config.toml
n_layer = 12
d_model = 512
n_head = 4
n_kv_head = 1
head_dim = 64
d_mlp = 1536
vocab_size = 16384
activation = "quick_gelu"
norm = "rmsnorm"
norm_place = "pre"
norm_eps = 1e-05
positions = "rope"
rope_base = 12900.0
rope_fraction = 0.5
qk_norm = true
attn_scale = 0.125
bias = "none"
tie_embeddings = false
parallel_block = false
init = "uniform"
init_std_qkv = 0.038
init_std_o = 0.00776
init_std_up = 0.038
init_std_down = 0.00776
optimizer = "muon_variant"
lr = 0.017
beta1 = 0.9
weight_decay = 0.037
lr_head = 0.00342
warmup_steps = 0
schedule = "wsd"
decay_fraction = 0.889
decay_shape = "cos"
final_lr_fraction = 0.1
batch_tokens = [65536, 131072, 262144]
seq_len = 2048
doc_mask = true
z_loss = 1e-05
train_tokens = 550200000
steps = 4045
dataset = "wikipedia_en"
Each number is 128 + 32 x the weight over its row's rms, rounded and kept within 0 to 255. Layers, rows and columns count from 0. Numbers have three digits each. The size before them is the row's rms in percent of the matrix's.

# down: layer 3 MLP down (transposed), 1536x512, rms 0.0403, rows 231-330, columns 128-191
# up: layer 3 MLP up, 1536x512, rms 0.0711, rows 232-331, columns 128-191
down231 089:107154133137099100164133098133211138089166083175153078137105083149160195173186124098116127170130135085139114112125105156162053162148068125109143123129126114120119145137123112063097170066074154
up232 086:122153078105100156192088111098097187167128188113132126198088107135092193070129184141137150132140102126128124109149096090112169088154125132136118109118087085125139155130164118123204103081111130
down232 086:174095161135163095112142155131160155103147098158100144148101110087139107124117116145141145099185065180148150217070162064189161112109146151103137170127050134077085093152114085057178136122154089
up233 086:164151063150160098180169186149121134129133138124146121155097145136095176130153128164160129111061125130121161103160130160077110097157154154126128132168161151141133127125190119079151148147138149
down233 078:145103123148167164129122172063104134145139200179103126090117134161081115110160180118057090146086090109154170082116080132166132189112161096105121145064067143154142167156110069146057130088124163
up234 097:158121115140122120119151136141143160107112148195090097116118173132111125135155134128144161113123103094065122109129162136110128123134139065121129104150110129171139152123141163116151148088115157
down234 103:135139162106138154158092145173203135078147155130125073152126125133168156087121118064147154125170127135125148104047202120135061182173128081131084172132122099116158134138182123140173141090102175
up235 095:103109067117116070140042123103155153174100142189099115116146128103130139075172165151079141112109157113160145090156100108136137127120110150096096076117113178145124122117101133085131152072142152
down235 098:168146132165147163076155139140159117127052115165124106145120098152168167170114188097054105104068091162114095041163179143145121153150105163147146136124118065147115151118138058135123107099110104
up236 103:121066068158214162135149094201161114163116158131157124157035088108124114138097108134060087153081086150149071132107107127176117159121036131096133093107088113108141125104136081116101148139129087
down236 106:116112146115098155142110149065117136106142130109104160135152127131140136071133103155100162112163170079155146116169093163122117141085076171096104147136104161174161140146128178135176092096123154
up237 101:136145141141125062089086197151112116103114153119091131112096134166091137121080113203083126170108147064094156144150159150137147146106118109103118095183073152135113074106062125139161171120161141
down237 092:196125173109107153149146122119167124092141144133130149126138109049143069135122137112144141128155080187115168129095077104066151151149153167188117108101080138096108217057139238123141106144079161
up238 096:157101106145102103117121159158128125131173128149139153156094093122147152137171122125160100144055123101158124157121112129126103169157107146104097084120109120150072132096182122134096161123142133
down238 098:146123092153126111103149130086065141111065140116136178131093122087154122161142143117139118122097156171170097163126079142088117091087072145167111141161108088111163130103154080142198096170165126
up239 102:151148091124121146160161157118105121118110107063165147070125131153133102119099118138105121081141073105087119153109141132117151168099192162143076096159097150092122153105184170090120118174149169
down239 104:113103124096176147156141078112141080155152129104130152117180153145098132125091114139148100131160173127129125215126059118123059116100115124094127176154109145060080151145128161117103059159102131
up240 093:100150122164082153166115084105116090212163102137125173176103161165087172123119097130125153168155108078085075130121090067057095095117150102140136117135128095136173106120172159152146104101092140
down240 078:098066061092088125128113130078127112115086177079146111145130080091174103114068156122157150112122123116198124138144096127182130121047121138182117184210111110143126097128139197129121173097059101
up241 107:126182135104144142132137157059113133117136149125109112127151150122124111171113186154137130176128186109103112087212168134114162087097118183151146092186142080191096188165098134132116074139177173
down241 108:162095097145120146091130133123061101158182161163111112153148138142143112166134125119115118139126124191161122091183119128131151140118141237117182093187111113145072108143132125116109167112155156
up242 109:169137057164092114125125052105157159110132175148152151140114151128116098148110115128154124190109148081114175079212150092086178140147078097138086141113139061127174103197151135100137144105065157
down242 124:144102122131143148145207083133079100129150163133122144182067117088142100189081113088158116097162116083123103180107100099127103111123098077189066172134142112125186047180085101146115132122121198
up243 101:152107102115191147092091149095103161076142146150170123207192130103096138132111112069142134105124115156183096085171120089149114103114141147173109098108132135080148177107133121119124118100117114
down243 092:164137142071161118063102133081137122087129172172091101132083128166218109106161131113167139083109174108113148113077115101137137092112128114122152109185140156052131155137181157151169129142062178
up244 086:171131117125103114102104122118099203170149172117180119146111122067133137153154066158122125125119154132132181120233117151165135116121116162108057179107178188073189060173130101101128118167089107
down244 091:156086131187140142132107166128141137159110120143093158172158153105124126136173156085139114131122137183068171138147165149114157121115184113131089154082127117130111193106156150113121104172132087
up245 093:125148115123117152137109092151141122127136146151106156155173137110120125132124117147109081158168121060139144078129125124134069172158121138121174113161144149122133078147176073097144129126171133
down245 096:129129143097154108173188127079156101132129133120170121154060112150116061140138086172088190146169109185190181089161121169129103157083140133123109097091131102115165121110134122075138175104134098
up246 104:130135069150148143135138146093159163185029072081070183114114191151131113103136105129133085098171160117108158136144136145128199102124069152183152135148113147190142089195122150063141085191111157
down246 099:155120145129130131117150129105087120121153169187101149131162173070132092153156152123182133130119034129126095209108122143126126116146119127146169150118058064110182067163128120110134092133111117
up247 104:150175120128102124137094152101120147159172143156130173140175145135117130143109184139102085092069180108158093070131206145119123112174107072182156075132108137134149122102159128174048116133126180
down247 097:151126126127139094106105131170104073154184137147108129099128147157085138101116075161161102135086102117162125119167132174121087073066106122091076112179122111167159131219170140120135162128110122
up248 106:079067158132124159127145090173175145097135085122121140112121154139133100151167177128140137110103143141163141078163116089101126057086154066114130114255128087130094168123140101126133112139152143
down248 107:142080119134092166131094116106113141073113097174228073100082159148173167104092163119185144201165156157095161133118107135079116135097093109116167115130151098094196247137122149145090104126154118
up249 089:125148093082121171113121134172161092154103161163105114163155110078124167168072099145125093123146195141067114128097154130108098146086140153148122180152105134177104099142131115065114131125147141
down249 097:114155125113149135170141056147090127118164112108166114107098071228069118152124120130126166159126116131179088132149106136104085125089106099140157160098183115077148073109181159119139138164123132
up250 105:140151144122120083081130128153119113149113124095095195151106120186159150081138086135083124128123085109172104170150132147143150134167126122175128179123139077160100166145102105137115153128133100
down250 093:168199101109159142063079132133120155141160099104158085112140093114171136163119110114163129139114144137092145123113095177116089175187113123167132093140133128149098113189203096130147096117142210
up251 091:140112172106178143183203143105149119078114166088057074103103117079145085123132121103093085111102105132128095102111146142150176119134137105155139149090115149140186159107093131124138174136172127
down251 100:124147066125130109146109154140154119057156157095167072098141060138119123085174110142118061128171160079143108166130135150099060147089166215123149103141104159156128138124081129137101145130093165
up252 095:152132084132146110106116093109148149160179108129146133172124155161159162231070112119098120082127127105094186127128115144107074136125145092104086142102149133116137163101154161072128170139130141
down252 096:102126105093138120140154191072054163135147135151111114111117129070143132173116111156172201128171065116100011160069125085109116136075129095141103094169116166124113165148089157130053146154157050
up253 097:144126111128156120136112102152096115104137138155128126127143196128125185138079201125138117113162072157085145111124098160157090121100075148125105152076142176167125138199154190123131123138158156
down253 096:084159067148159153155101102102111141084146067157087102086092128104155150096070087147147117192120154163131176134119067117109176081115133149172161109088088119099146161122164101117128116114104165
up254 099:143149159114099128108156112104135071086150183113160090166131117080175097121111127093156159174097126110099070094116145100145136122124159146139107134116094076118217111127068122125146161123113112
down254 099:120121143152144133123139162202125085110100104115158151120137134120101098142167117143062129150129140144098149185146123118075108138124131118093152064073122074065144155090061117082194118107162122
up255 103:113107051089109119105156149173108151145112188196114145110137129158137127142150085049146073121152136138121175081134157051121157108158095156102125093148125165176094137163114182156180060078149151
down255 091:148116126191086123128184155137141151070116055080174115148149112176141139059089095185115100144143135138144168075115078137132197136142147128083150107120133161132129138100208143120081084174159081
up256 097:088145145144170152121142115110122145068150122140104135082133157123189157088120167123162102134110147112052164160081083128183133156119145158107178096099103117173146122079136110108129164128116165
down256 103:172088151133132134161169140139212100098136114125088152152154180136182100134153149180132133132130151148122162126149099129138128119115165216122109102148098168095064111165088121157113142150139128
up257 098:132114144086144131165115160162087177143147101137133135088151148119115139148168179146163146135124130155163098088122089149094132125157154098132160118092131119107090116129192104102154133071162078
down257 101:091144108168151087190113109130101118091129156098126126069119164170068119096218093159158140057114159160176076114093170127099130152106097098133180150184083090117058130132169096091168151098125119
up258 110:162093159137152137126134242085151138123140173043135129094156161147075165119145103137160159115159174132111141092078174123105093104125112217090147133110094182108161062087106122192167077141133123
down258 101:125135183132155120147136148134160156138161129111178143158129163165100174094198087128145167112135158082127064132088101146143140090127120138189133141099120113133089110119113137152147049138109127
up259 103:132147147110084111113145120085145043169156148152140103149096130158135120097158112086145085165170105104119125132113134134093096155100123063088100086116082069095094117154094144088156137173170107
down259 105:131090132155117107069146064153133135136111114174156149161157135133144104077123129164103072172152123119124150084092150143130144137076065112128111097085151100117103179174188073098159119125111123
up260 096:183166132128063078081109181110125133067116091096122152128093144117126079147158106156117087081095132137155186138103102081141159121119149114153147130113105118135093204068160152157142086057177120
down260 093:151097186076161144130136119153187117124117107221105172115122103150119135114130143178083138167121123123158178122093148133150131145108147124049095128157116156184119103130128147189144108189098148
up261 103:172202122157107103180128095147109126156101154128139105117107076148120146112100204136119105059116131132122164122140163128146159111186116104132082102138134122177092114086100064155112113168077174
down261 101:080163145107110174095201142190111146157141135064140151063095125149182162083084126175119149152120131129112090145172182145109174126173125152203175137141064152164162158134114135132166107095082147
up262 105:165100151088127120094139112162149162081163104165106169142078173146163136203091125107072097092089089060144139123129127168161110111071144091204146136089120102158133096126101117098119142116134129
down262 107:132168146094126100152108151079086154131145141084097154109118166120141126149135098112065072125068192183081125119117127151097100122124087156177148156126064143149127192102128095089147142190157139
up263 104:113165147099078131135141093183135118147110110183085118141168098030156078157125146118079185148115166136102133093116118113105180141114192074130096113090132043170132182128147098163151170156072143
down263 102:120130096167106187108089149057127067059145211151169121097119122138110145148085166105067139065104198148097089084105111154105190152135149148102083092134137132158125162050142141111176142136054092
up264 109:132148142113136094125101156143161117114129093101174103100139151089087173100156112109152123132135159159132087156144106160056089094139190168104159173187117109095103089080131101106105142113118161
down264 109:093125138092088189146146073120109176115133148090137114130130108122133140126124130128115148126128120069098112195135102111129100113118145102089105080075129165160094123206117083097113163141117160
up265 102:151141104057114159115185147166101102095116187105184101109151137116145132169161100129097139087095087136088120123133140111155205166105117114157110137097173148084107124112150120163169167135144118
down265 109:144077149154140149133086232076155097102081139147182128156131162065107115144216148126127086113155116147158097137173178083132120134129084116085170160138125149103129186118192146117135137123129103
up266 102:104118079129096132156170173141132093107079113162097142146105121085102119112128105104130184120147148102207113105147153154158084118106152115120124152092103060101123123157137166096179144081099141
down266 102:137117121120053093169106103149122119119087089131132114150114152148108172068104124163178183159127078168113152118160128059107168110132166110096115140069100104160142154094170133057151228096148146
up267 095:093170120101091077111170137148097100139119111082123112165117149118103108127111126109141146116113116063177126119149153144164155123138149099117157091113140120134188146129143201112116131118164146
down267 098:124093123118186138090106068102119128107148110137136112090102138165073107125134143118097095103099109155131147078137125102117127098068153137114164228153111130144135114157083151112116077148092174
up268 096:124109086109128120161159103163062087158125096178173144097217119141098090157094152107092109164119179127120138115081130117096144154090131124084071172156123111149097143131141147127086095097114108
down268 097:100124127248134123122106049129121130095135103149128101115157165095164093143143115169181112128158132115137179100194085150169162135120072118091067169082121132168138094132144162153128098140114101
up269 082:185159126078131084140172110082149122086094113120173076125166147130120067138160081138116150091113192076127167080136125196130117176133133106158146163102141129103158103126148135113098103150107144
down269 096:132139114118142148139119179163184112165213084137156145134129125116096175109069151131089107118141081157102123126147229107128164076124119194155097120103116064088087171164043141172157095114187109
up270 079:155104102103156113173124069147126126087120080129075207117167113132117109135108088115108077135154161159164111148111142149128113111141154086139115099117101105142132149130178096108139134137115139
down270 102:082168140154146088118103075118103143104065090147111091188105118108138130101130098115224112111064148123114172088168142088139172128113095099182181193150090183148143150121093177135145136152120135
up271 088:100125101064086081128151127099132064156113176039161140133099156121093150095141152143147129078165071083154132118137102180111095131145172128138194103120158147149133125129059112118151080085135096
down271 093:160136109153157187154126238156152148134073117149100123113160083098129093136098126122115164135082140089127168139144175120116073101084118147084141079175098145179140106137123107171073167107104121
up272 095:140130098122158140109085186172162143112155098091077153136155140129161160164157106174114127185116129135132092142117093142121124108118107125134125083134166175095069144149146063128152127171135098
down272 097:092156124064153135101126134166119079126135154145140130155141099132127111173132156142117134137148158167201067115121085129053130167114150080150143168131133141159188123148154123119110083129060111
up273 107:132148143181138134137172092111062108100147149139160103153107137141102153104138115149116087170108153159134149122165153103116157094114120120168154130114143152127131133145069125162126117164126104
down273 098:058077139076122176111151122067080171120109102154155129129159084131159141143082121098135149108106149140144146141108148120069072087088137142088138112194115074160131114120084126114120147155071192
up274 091:140128164144128119147090163119122050158072156189131129115133126140120138123051092165141138157151152114136152138094149093099125172120129142205139146103143111101099199140190191178143140081112122
down274 094:128112120107137067140130098152154150120141140142160162109135102189082129115131150161167164143112102121110116084100150123134104093141160148118170165120124177082127151178113109091136157119145121
up275 100:064083165173127174107178151100124149095148141115173117093098125150142131148108160073136123144150138097131090111148135220148194066136208134119145146173101132137109119118130170082084121108185104
down275 099:090110079125123154138110124096121137117143154175103134130107127122142110100106101128084112159100126107129126059138093141180111149098123131142086154157144203144130110147129155087114105163135128
up276 095:131097107150131147142178174108108152052159150136109116132100141209141098086188179161126177145194121149169119150117197119156110109138084135143155141154131125118197088100149105062079158212112136
down276 096:062114152103094092180102107155093149173135122192117078101139081093149111071095124139145147134137119112139119109113047073125155136174166185198170092139108141152075159152051133179112120056094103
up277 102:110173115139100135136161129096112122102153151124084151125128141168130125140105138121131138150127139129128113131114150145084138128122101094185086158145149125201098112146114172170131175068140135
down277 102:142147106169098127160091118129153126096178139168109132123143150135114113136164154079135138115146149143159156065136182110105191194153070150183122140179141150209173053127107153146137131098087155
up278 091:091190115135136101157111128108149176184085125067116096089170172153115108116105155075152107107132078094134141126154098196182132109018140131139145139072093141055132107109102150142155112119146113
down278 109:110091172118120136122130144129085123069109192138107082135076108085100103169146135113130165141148121145127135111052130098043146144106148168136143079057119136144166168163089101116121124125093140
up279 094:111156116125077039177115144092194158144146121136136133084113101159110097103160121149133057087192149107110154112195165109125170166035123157115121094134150124103114157098159154131094127171174110
down279 093:147097126153196131149142090111106167072080145117141150171128133143139105080154118132110138082162078101145184020131137114156131111102165083140051138114203110143117124117088139092146177140141080
up280 102:118072122133149129098078134082118128108140118136083143114167105124112136071157064196169103165089134116109118082089179121094179107178144162147132146118115114114105155145138155177128071131055140
down280 105:129117110146124154142163083109110152170098150107068118100098149155185124163091069152100125102160127123144104076158125123152113121145174172120145105089151193081105142141168093093117104132095115
up281 105:116134142192061101123133139054162081073138090089186156150139085114156081169152131072152111186158103123101107080117208131161101105132165144132165160068095119130121104074131122152114143166106111
down281 098:130122146109171101122105141098140098119139122094080115117082101139163045121183133109105089165155138060116159144117103140146145160093152132094147164132099156164137091108172152187188145153170179
up282 097:072102086117132139135155141122098109152133113159119169128149130082143178082132128147100140168087115171118112103161136132083052086012168182104102145150120063101079149110133121151178135101081132
down282 099:158159154157119134114115156160106136101117150176080125083120165113102133097126172122135120146104104065141161110166104124098147148146101160130115148119193122133145123122116095157163091116136143
up283 102:079137072094106114166132162174112131068106170080146164172124121123091111162127143099130093133156095122062052131143094158146139096102141119140109149110102120153102136133159091193096102134125101
down283 105:129098117140130170183076135087149147141106171136137186127123125132158104143118085073107173131123092181196147148077163071120115103122161120152180103183132161157154113092190154106140093140162115
up284 110:144072090130157104114113149062116099053112112137094149083100104128071184119158149119121085119117122113130124114114182093136117079103172187151143131145115117191137104152142111166115133062167114
down284 118:105128134105117110093117187087110124116127135102126114163131144065127109150116137119089166109105082166117135052128068137135172141101155147158090164125110084124138151128157126130123192113057121
up285 101:159108166108131135135175086108147087198123111115083134177092168148186159147136143104117117111120149140104112137111145123142090118152161113208116106121095109126161128126083141188180119083137124
down285 104:100116120141118128144074137136111117130180145151136130157104077171080101100089098133154133119151149175079135131108142083119108133090161132050130175178131097121182139175141166116070116124104076
up286 088:143146119153112173172058114189078078144133140178165072111136106167124111104088086115111130160084213087150129127128110087137141139138137169140183072123158120087079145147119139153150171103178141
down286 087:143126091134068131139146116181156121156148115143152102114217124177169126179137113122146140120135082151126157042132169146083131113110094111125112131112151133104112109150139105109167127095123087
up287 105:143157115080115116100152154112145182073127122146097132104104033110121148139139127136121181090114129082144105097092126134164108135126046104119084116095153072094147085145132148137140106172165153
down287 109:117087129159148199186125154146084126081149116093115129107130129107101104149034109108179172136186075163125129073151133101144179122134119131115136141064148126106124108126107128129146064159119079
up288 108:170123082152186140190185162110180122109110183045110132135101115140118144122142119130099163125124107153080149125142135146198120070116103098131106200062147166141098081134104134181149141110105160
down288 105:094080124105089163054097111115112106115140173138105116133108121173079144106120095113151158111075125139127115149148160167111081083120156134160118195118176060142163061140107157168124133125172201
up289 096:130135142106108130099087157084110132116090128137120132116060151127163096096108146080129167114148117105130146117123124141143100121164182150165147112123137128161164079159108132108144125148070149
down289 092:120087115084112064095138172154109154161128111110133175169113040114088182111121149161127096165116117146185186157111083119170111130127136100155105093109122153107105121137178140087096131133090073
up290 099:168158157084115123138125166140154086141130123128123165178153134175088083127171131157076139170127085148093173140140140153165143030149135126139086082204151152087122136124083188230126190139133121
down290 092:102173100222184104095123121121150154147105139074143146134132087101098168036111126140114168109203134148172156158102192159106173069144125108121137133111184100115136066163155189129150192105136109
up291 105:151176073153148120173137099121098181114119077114111143165162159133140121083199190119099144128106181144159098085063060126163193099127144094107157115112135137138120139099147132158133156149092089
down291 108:154076126115175086204111128167138100116139107117134125130156076084096117082167123136203137127104115112095121096052112173116138131103116105110135118083118164134147152186144141173183139138137148
up292 094:120122130145154164115129130127122107154142149128159103074154153134142159151102112136106134033170163123043140116138075094122089082184183118134140109139166091175112091115123095147114115123147125
down292 091:166135092160091123134115152152145107150166124104192129080152168132077107081153092123065052140144118121179107103068111155115186117129156154145131116095138099106148147160122143117129092148163144
up293 108:090092134112188178125117122145155157172138091169092141089143130163144105122155119165147139114122116136139176131112180112159176146136104151115097129145115131155208130130129085078071172115099181
down293 100:117120142130092131126126072124156147134090098008185154078142173125094108160098123135129099085148098076155124137149157192097093168125122116119131136135120162150084126129069098140107093114093142
up294 102:169123109159121148114105195071094108132152111133135095139105106086114111173125124049153131159152087061143103118194194150079147167112039140138127062101133190154128128152080133165111077134139113
down294 095:150079062142166108087115102095167070120130123132125147131135134146143108089114143125153094145131090121132151114164165170148161124059110134068105137131142139173131102164141115118135091155127107
up295 107:134126096120138151112165146115145123116100081150096077104092105113150171162156101102093106142133134193075106123123093104023140147098122110099138113085107115196102118216134101165118099130041112
down295 110:093154173158151073104132126124125114088214148080052130196155135192131145094127111094131135053182169122122101121139158128149068141144143117147115090121156099138113102151098167129132123080119118
up296 101:198172089111091132120120131118194106131145078076101127117107135162118126140140121142089114131109138125146118112143119136079084143090140145102089136171154118108209112105108136094137129144083119
down296 099:156117149090142132133144200132126137084113133149093130143139164086114144140200115148143103096111142136106200090071122132116162146149107158200072139155084168124117131181099198089107091111152117
up297 116:126065186126209152125157154127121150144101110102119129128140082031109093098139145156193065113071188145164094107140146129120142146100169168129052165108082132076116108143235100139107120128109117
down297 120:071149145109106133151149170104095123147106129109181108176133169074146089077159101164142074142094068056138076152161153102137099110164075139108163125117137146094147095137080121083112102118043098
up298 102:111155123154138135124095118125102126090115126074063101101122108195149107129105088165128105055097168109128117101099123124087136162160128178147170210135164187143116205111091179133126127162118125
down298 101:147161109076189070107111062163104178160135171109128092135103130100091139089178097140116165134096120193104120081108123104113161152132128082185137184196165147166130144139070154183096082133096140
up299 106:127087124131154175139154119133126183082110112136113114133118082191131182141107040198154093146103151109123113133133146112111179087137130151159116150108144143147097124078173133100108158133185119
down299 109:134097130107124118169121134099087156147097186181123090095136114189135160121149120099129123062124100096127152172076135095181154103130087215105103136139094122119131104117139108073131124097096088
up300 086:151154078115150095229090157089092116132160150152104160184095095167175124194134139197118126097122216122122125132109149070028102156130138109090110121136095138145072134146129200110162124060158114
down300 084:167097160174078113083163113219148154109086139157123128147163084102120081117156085000145140134091111146148165190116138145211152116085073123140103124135143119132143124153152098118163169175103082
up301 090:159122094159126210117128121116136107119146202130161117109169179095098142199134175120176148169130057078083087134114083145064099109125099141171076117161158170135135082107177123132150142101128170
down301 093:131134107073139111184139137082084139110115095177090127148123132138156101129133114177094118154158122152095152145161084134146104154103085179101181130069147143113114119164137130083123116110135120
up302 088:077121116183153137145162098125149159029113156110064147102114109105125153164094122123096083177121140123015141106045079079135109029112057205144110111121092120131168125152112063125151137132179124
down302 071:103102112099147127143094116181094102134113112119120106099132091126175105138144134179128158094150112119082161086135091107119140133065071120123130095135137112143115118180146110112178094163167140
up303 084:127113093160078131175150129110134145079151061179142091073138138132146126136088129085110111150106091172126115119135095072130113096118097177134134113118126079157104104129145109132126126089136150
down303 088:125141144149123126150126131157157126087082115144086129126151117123119114124134103155087175122110170085081150151112140116089091121099168187119153143025148203104142180155121146128111138202134085
up304 102:144137186101097169105119131152094155092131162126107171100128175121178175137165101121130184129134149156100048107083082146163076133028164121181115076137130111127180103143135097104136107108158134
down304 101:143125158136132130096169123121164153110136142171162067157136156114139143118110139173085138133092112141134081150110120183056143173155170150136149120125108114133131118080088125103090133188171135
up305 109:182124086102166135160129115158187103126140103131095079130106157131085175155133118136119127164110137154063131073077119062107142061131046076132110133124136129163094119113127132090091129125121155
down305 086:157113147076172135089183098137215127123128129093070114113172178109105158106084106116140101158110136125109134165125058137163169141111102125066156098093145105125112039162137129120077110156140140
up306 100:145137187079105146149094155136084125141073095129149168110080169134152139244127110163096149113121156156118086087130095125107129112205110100116111106096135131104130132115139120111092109160121146
down306 102:111156147178138108146182122085107057094160202108180099114141123124106147135129150095182103163122150127091068134113138097192133128110067133138101137109087103086142143169133164136174136166159148
up307 104:081139121110120118154121069216196107168146132154106129119070056072191117101138090175125065105099137169159139168113069147143121153066151152197154151077148091110181119118109138126086062108143163
down307 104:155117160097143114148103083176130065148151103123139148141149068096169101124175178172098109094070150153214133152120189117136119118154121216160191163093145106060132148153160137106163149149135090
up308 105:138120208128145168180125112140179125102112187162147118119081175140182112131090143118165150183100152158090134094091073069110098096155085129142108099096140164137175125153117126104150149131128173
down308 100:150135107188095155163184166175082101101156114173113117143166168134172133161083148132156167155155084135088136160104100122130154142126072133128156198156110177112156159155151081147167097155118148
up309 096:021078145173090115079083115118137086167140110125087115181117125103108102101111124160068173129114166124132145124136126124105118138102160111151180181100163133133118144167136108157152107119166150
down309 111:130140142183167060096150104145161153160109078095112090187130134108159145169105120169110155171119187116095191135114117129100066125113141224155133121083152118121092187132150097164132168153128113
up310 115:152173103101107071161155204136110142135145183121088115155073157139133103127112140160104099083187140142112060144092128098124119108099103194136173135081167144108101157151097098169132181157133133
down310 110:158159157116080094064126096159086105177126066073094129151156159126210116124117139039087090160102109126205140176109110142098153130116105074143128128158133162118125130126154133119075133129136117
up311 090:102126158111148068114127087158092171075155174109141132153094133166121202134141131147108154111142067137124124110087156115110210125168187107096096154106081140110111098128156142111178182121108113
down311 105:091048164094120160124144111135139113194153099158102158100142079084127116145149064152149115095174060129087160132209150118121163104144124096131117107098093151078164133100098181120107148122146122
up312 088:145146129041153132065137129111128156227157082077131077123197134137138113123036113114157159121171079109132119109098080103133141114111130083082148090166115131136120135115131171138178149112107141
down312 098:119154097117150181071191096150057157078113124164138152124187134096087130112128078204211089171083126137212165193068128143118131106176116168145087134152189114200209126119107144124110141153157098
up313 107:135130122127185140159085166136133157180133093175154118144175167097141146073077172102144187101147101169112112169130149121119134133100171100102115093114175071132097128126106100157102097138132126
down313 104:128179140141141116137119078167174120153134156139107164128142125149107118089106163113148064142134138092131156121104140175145134166100121132128096152086158076167084111134103078164175185147083059
up314 102:077149121126170145155178124118123155149096153096139143155145161124090114123110124137096102119152166131131078123133150110127145144129155150086165084111076126053232160146144168085111098159121083
down314 103:127121151109170135136131115154139140130093147114150120134111128113123143185116146164152150179098119118101126100124138141131189136139096108115136108079157190120190028140148132092086107122127113
up315 085:112125080162187136114118106129115158158103204117160165174058104097150137171136104116158102084116166067130158127150171111126146163108135175153086155148091158162123135114089154144151102126141138
down315 090:089158185140094125162072127167153140080135110146152109140210094156095111143175132131092119143173075116143117167086137105162073141162080081097144163146152147140147184134149110147078129138126147
up316 101:126132140232073102110101130088131039166129149113111094118130180129132120133092127167074093116128143124039108196138161135098101127140135122183106134128193125125140112110129083160083123142150176
down316 097:109160082151098121158135135138142170154125133129129092211101141128172142114110109151182113161113162185091150153042108184095099134175077124096101150089106143171148099125154119168165100118097170
up317 084:116147145168160178075110133186088112176130167098100095123103121122090117105148123137142137107149139191109147132156121149163110109128130124153114149175102172155120126191154180109188076115125114
down317 098:113154082120157134154201090058097131073119093111171143098092116092131109202147137174151109168140060050145130129172101143110126078140140182138120067083140133106113129065101087125096146129142170
up318 102:103109110120054068117145143107085093090156100134144118132125036140102199132085034104126066155079130172099093098134103122141141114110166087139152213132116133150144160168139145095132117140108148
down318 105:169086125167133118083084142110058095168132068127133127135144124117110158159127181156111139127119130126083162174101137064124103139138112153182126136176175118181124100156146104124154168141132115
up319 105:190070171116158104158097105110094087140152092152085177127062142136170115111158111092148154179146156130114176041117086100109105071115141137140071100140114134129158061077167111169103069117110119
down319 105:155129105120060099130183160091165130129108126145122138112127129086163119102202139153082126059115171112143119089088123139156147123123076112162096124103155105127172039181132084103174058122104183
up320 098:147098119133053112101170125101184158029092170118128116058187116124114179140096131141102078133077153177100036124094107121210171161097121091092180182113149019084172148114107167167177194168136108
down320 094:115172098117139141122130115090106122083104148138127164079075108105158125190137120153136086157239123108135151119108127096111108077146173158139113132131113126123164139087117122113094129112109151
up321 105:106145149095138156153158143145167142165162130120135094095125132115102130119150154089103128114223056152136116066165097193076088106156174116148150108054142102135118158073122172136139084172100137
down321 105:131139159151088151095156143141194133188183128151140125132121168146088149102134137213128182108197072196122122108220214181128174144212183198138154132106137194134120143161096166135121147125102074
up322 113:150163074110109085174109134175118159085150153144135100102096170115121096135156128096121177181098129142042107211137118179134169117095115131108127148117119106154121130136159100128080111112111151
down322 115:107102137101160161121126152133150122134159113166151211141142100106070139142103123126144110158086149149153163124075133116069130128063086174183142173151128144175140168229119123121145159151118092
up323 105:141147118127152134158065128124048116146113122072133187130093158207138131154088145097120117120144090123062093108187131102103100123131179172163125144143178060099142091201065102159163103086153139
down323 101:071134190128122134081118089123103138105112102155110095164164221107204166096092124128162128137137092194164117124159172153134066065171149179090203100092114104107113113130112138145130128161167129
up324 107:108114099106051155163088136132212114131126115111128187101137178109163145062125133202196121152061143179148051095142149112135127144114137165090109158088096085164111131124096147059111102156140166
down324 098:179164118131106140168071179109130138089134126195185124153131127090141105165098116105161103086070085069146156085153160108147176103102110137161123122113069107148202116100095116105162111135123139
up325 095:165129160154141144122105140155105069091131104052162054162167124097158069135197170143148154147192106098161160100158060141136096135147128104078157156153141103150105094095135125148111130137121086
down325 096:112086122098128143077186132125107132086090149131102118173122114188207103107102126174122136089088154106097078174151255146100158094194108098121122132160181110177070130145137155142105118084134145
up326 104:129101192160138156154163130144143119154091095132121177096114104075137159124113112151143116149147116166159086093153111123177180149173133127102066136096140059091139102121189103103115088137154141
down326 098:196117115155140051147132169120135134113083107134151132099107173112109177070122122113121136105097142116117136138128138157168144143203154221094143128138146158151120170133175146095152142159105191
up327 094:133157164119136132068093157086132119179148153103144120078124100120134165151111104123103032126139099088094159085123128084178165077164111133122113142085088131123139124079154128119126178088119099
down327 093:128052137143133107147166139124177114082100117137090111145168114152171128094119146158176187195078115159182144117102158127042050158133165129173103116122064162162088152095188150130129132204115072
up328 092:147181147154117126180091172135134111138160071131154161119180092197174124145103112167142139151164155163138096116103120106130113081185112106130184074122147135153141207079098142108165158181175165
down328 103:128105096152158189138127181143052135191097080174143106100112112120149106129170105068070098090117107146155075175116124085139161097067132118094106141084108121054166110158101183140128149134134139
up329 097:110162120040081101165111146078152143104094125111150114105198130121100176166057158153150120160095124128078172101100149090147220142148159065138152099110161167150117142153118142119130163167162179
down329 111:133129144169095142107178128085208150102104077164087102109131099140153142111148143108145150125128147151131101121092093097094062117154120109146086141134148119176160191175168189085086069072175146
up330 106:172069075110122054104165099159166133128175131074145138144119109146074117122075132141088150075071134114163153127122149181158143144134109165108152170122177119095144119203153135181144106086149152
down330 108:152114128136166163152109124115171146097082124105156086157117149087144146090171150122101128144113094152152158122068127172128105127115139154114169187170109202121166182121090103138102139084146137
up331 092:104096107188151116078115119159102169085085137106105137119166180129170149132091060142151130078163157154112163080090174154118216178105108189120102075080158167193131122109169150177145102094086139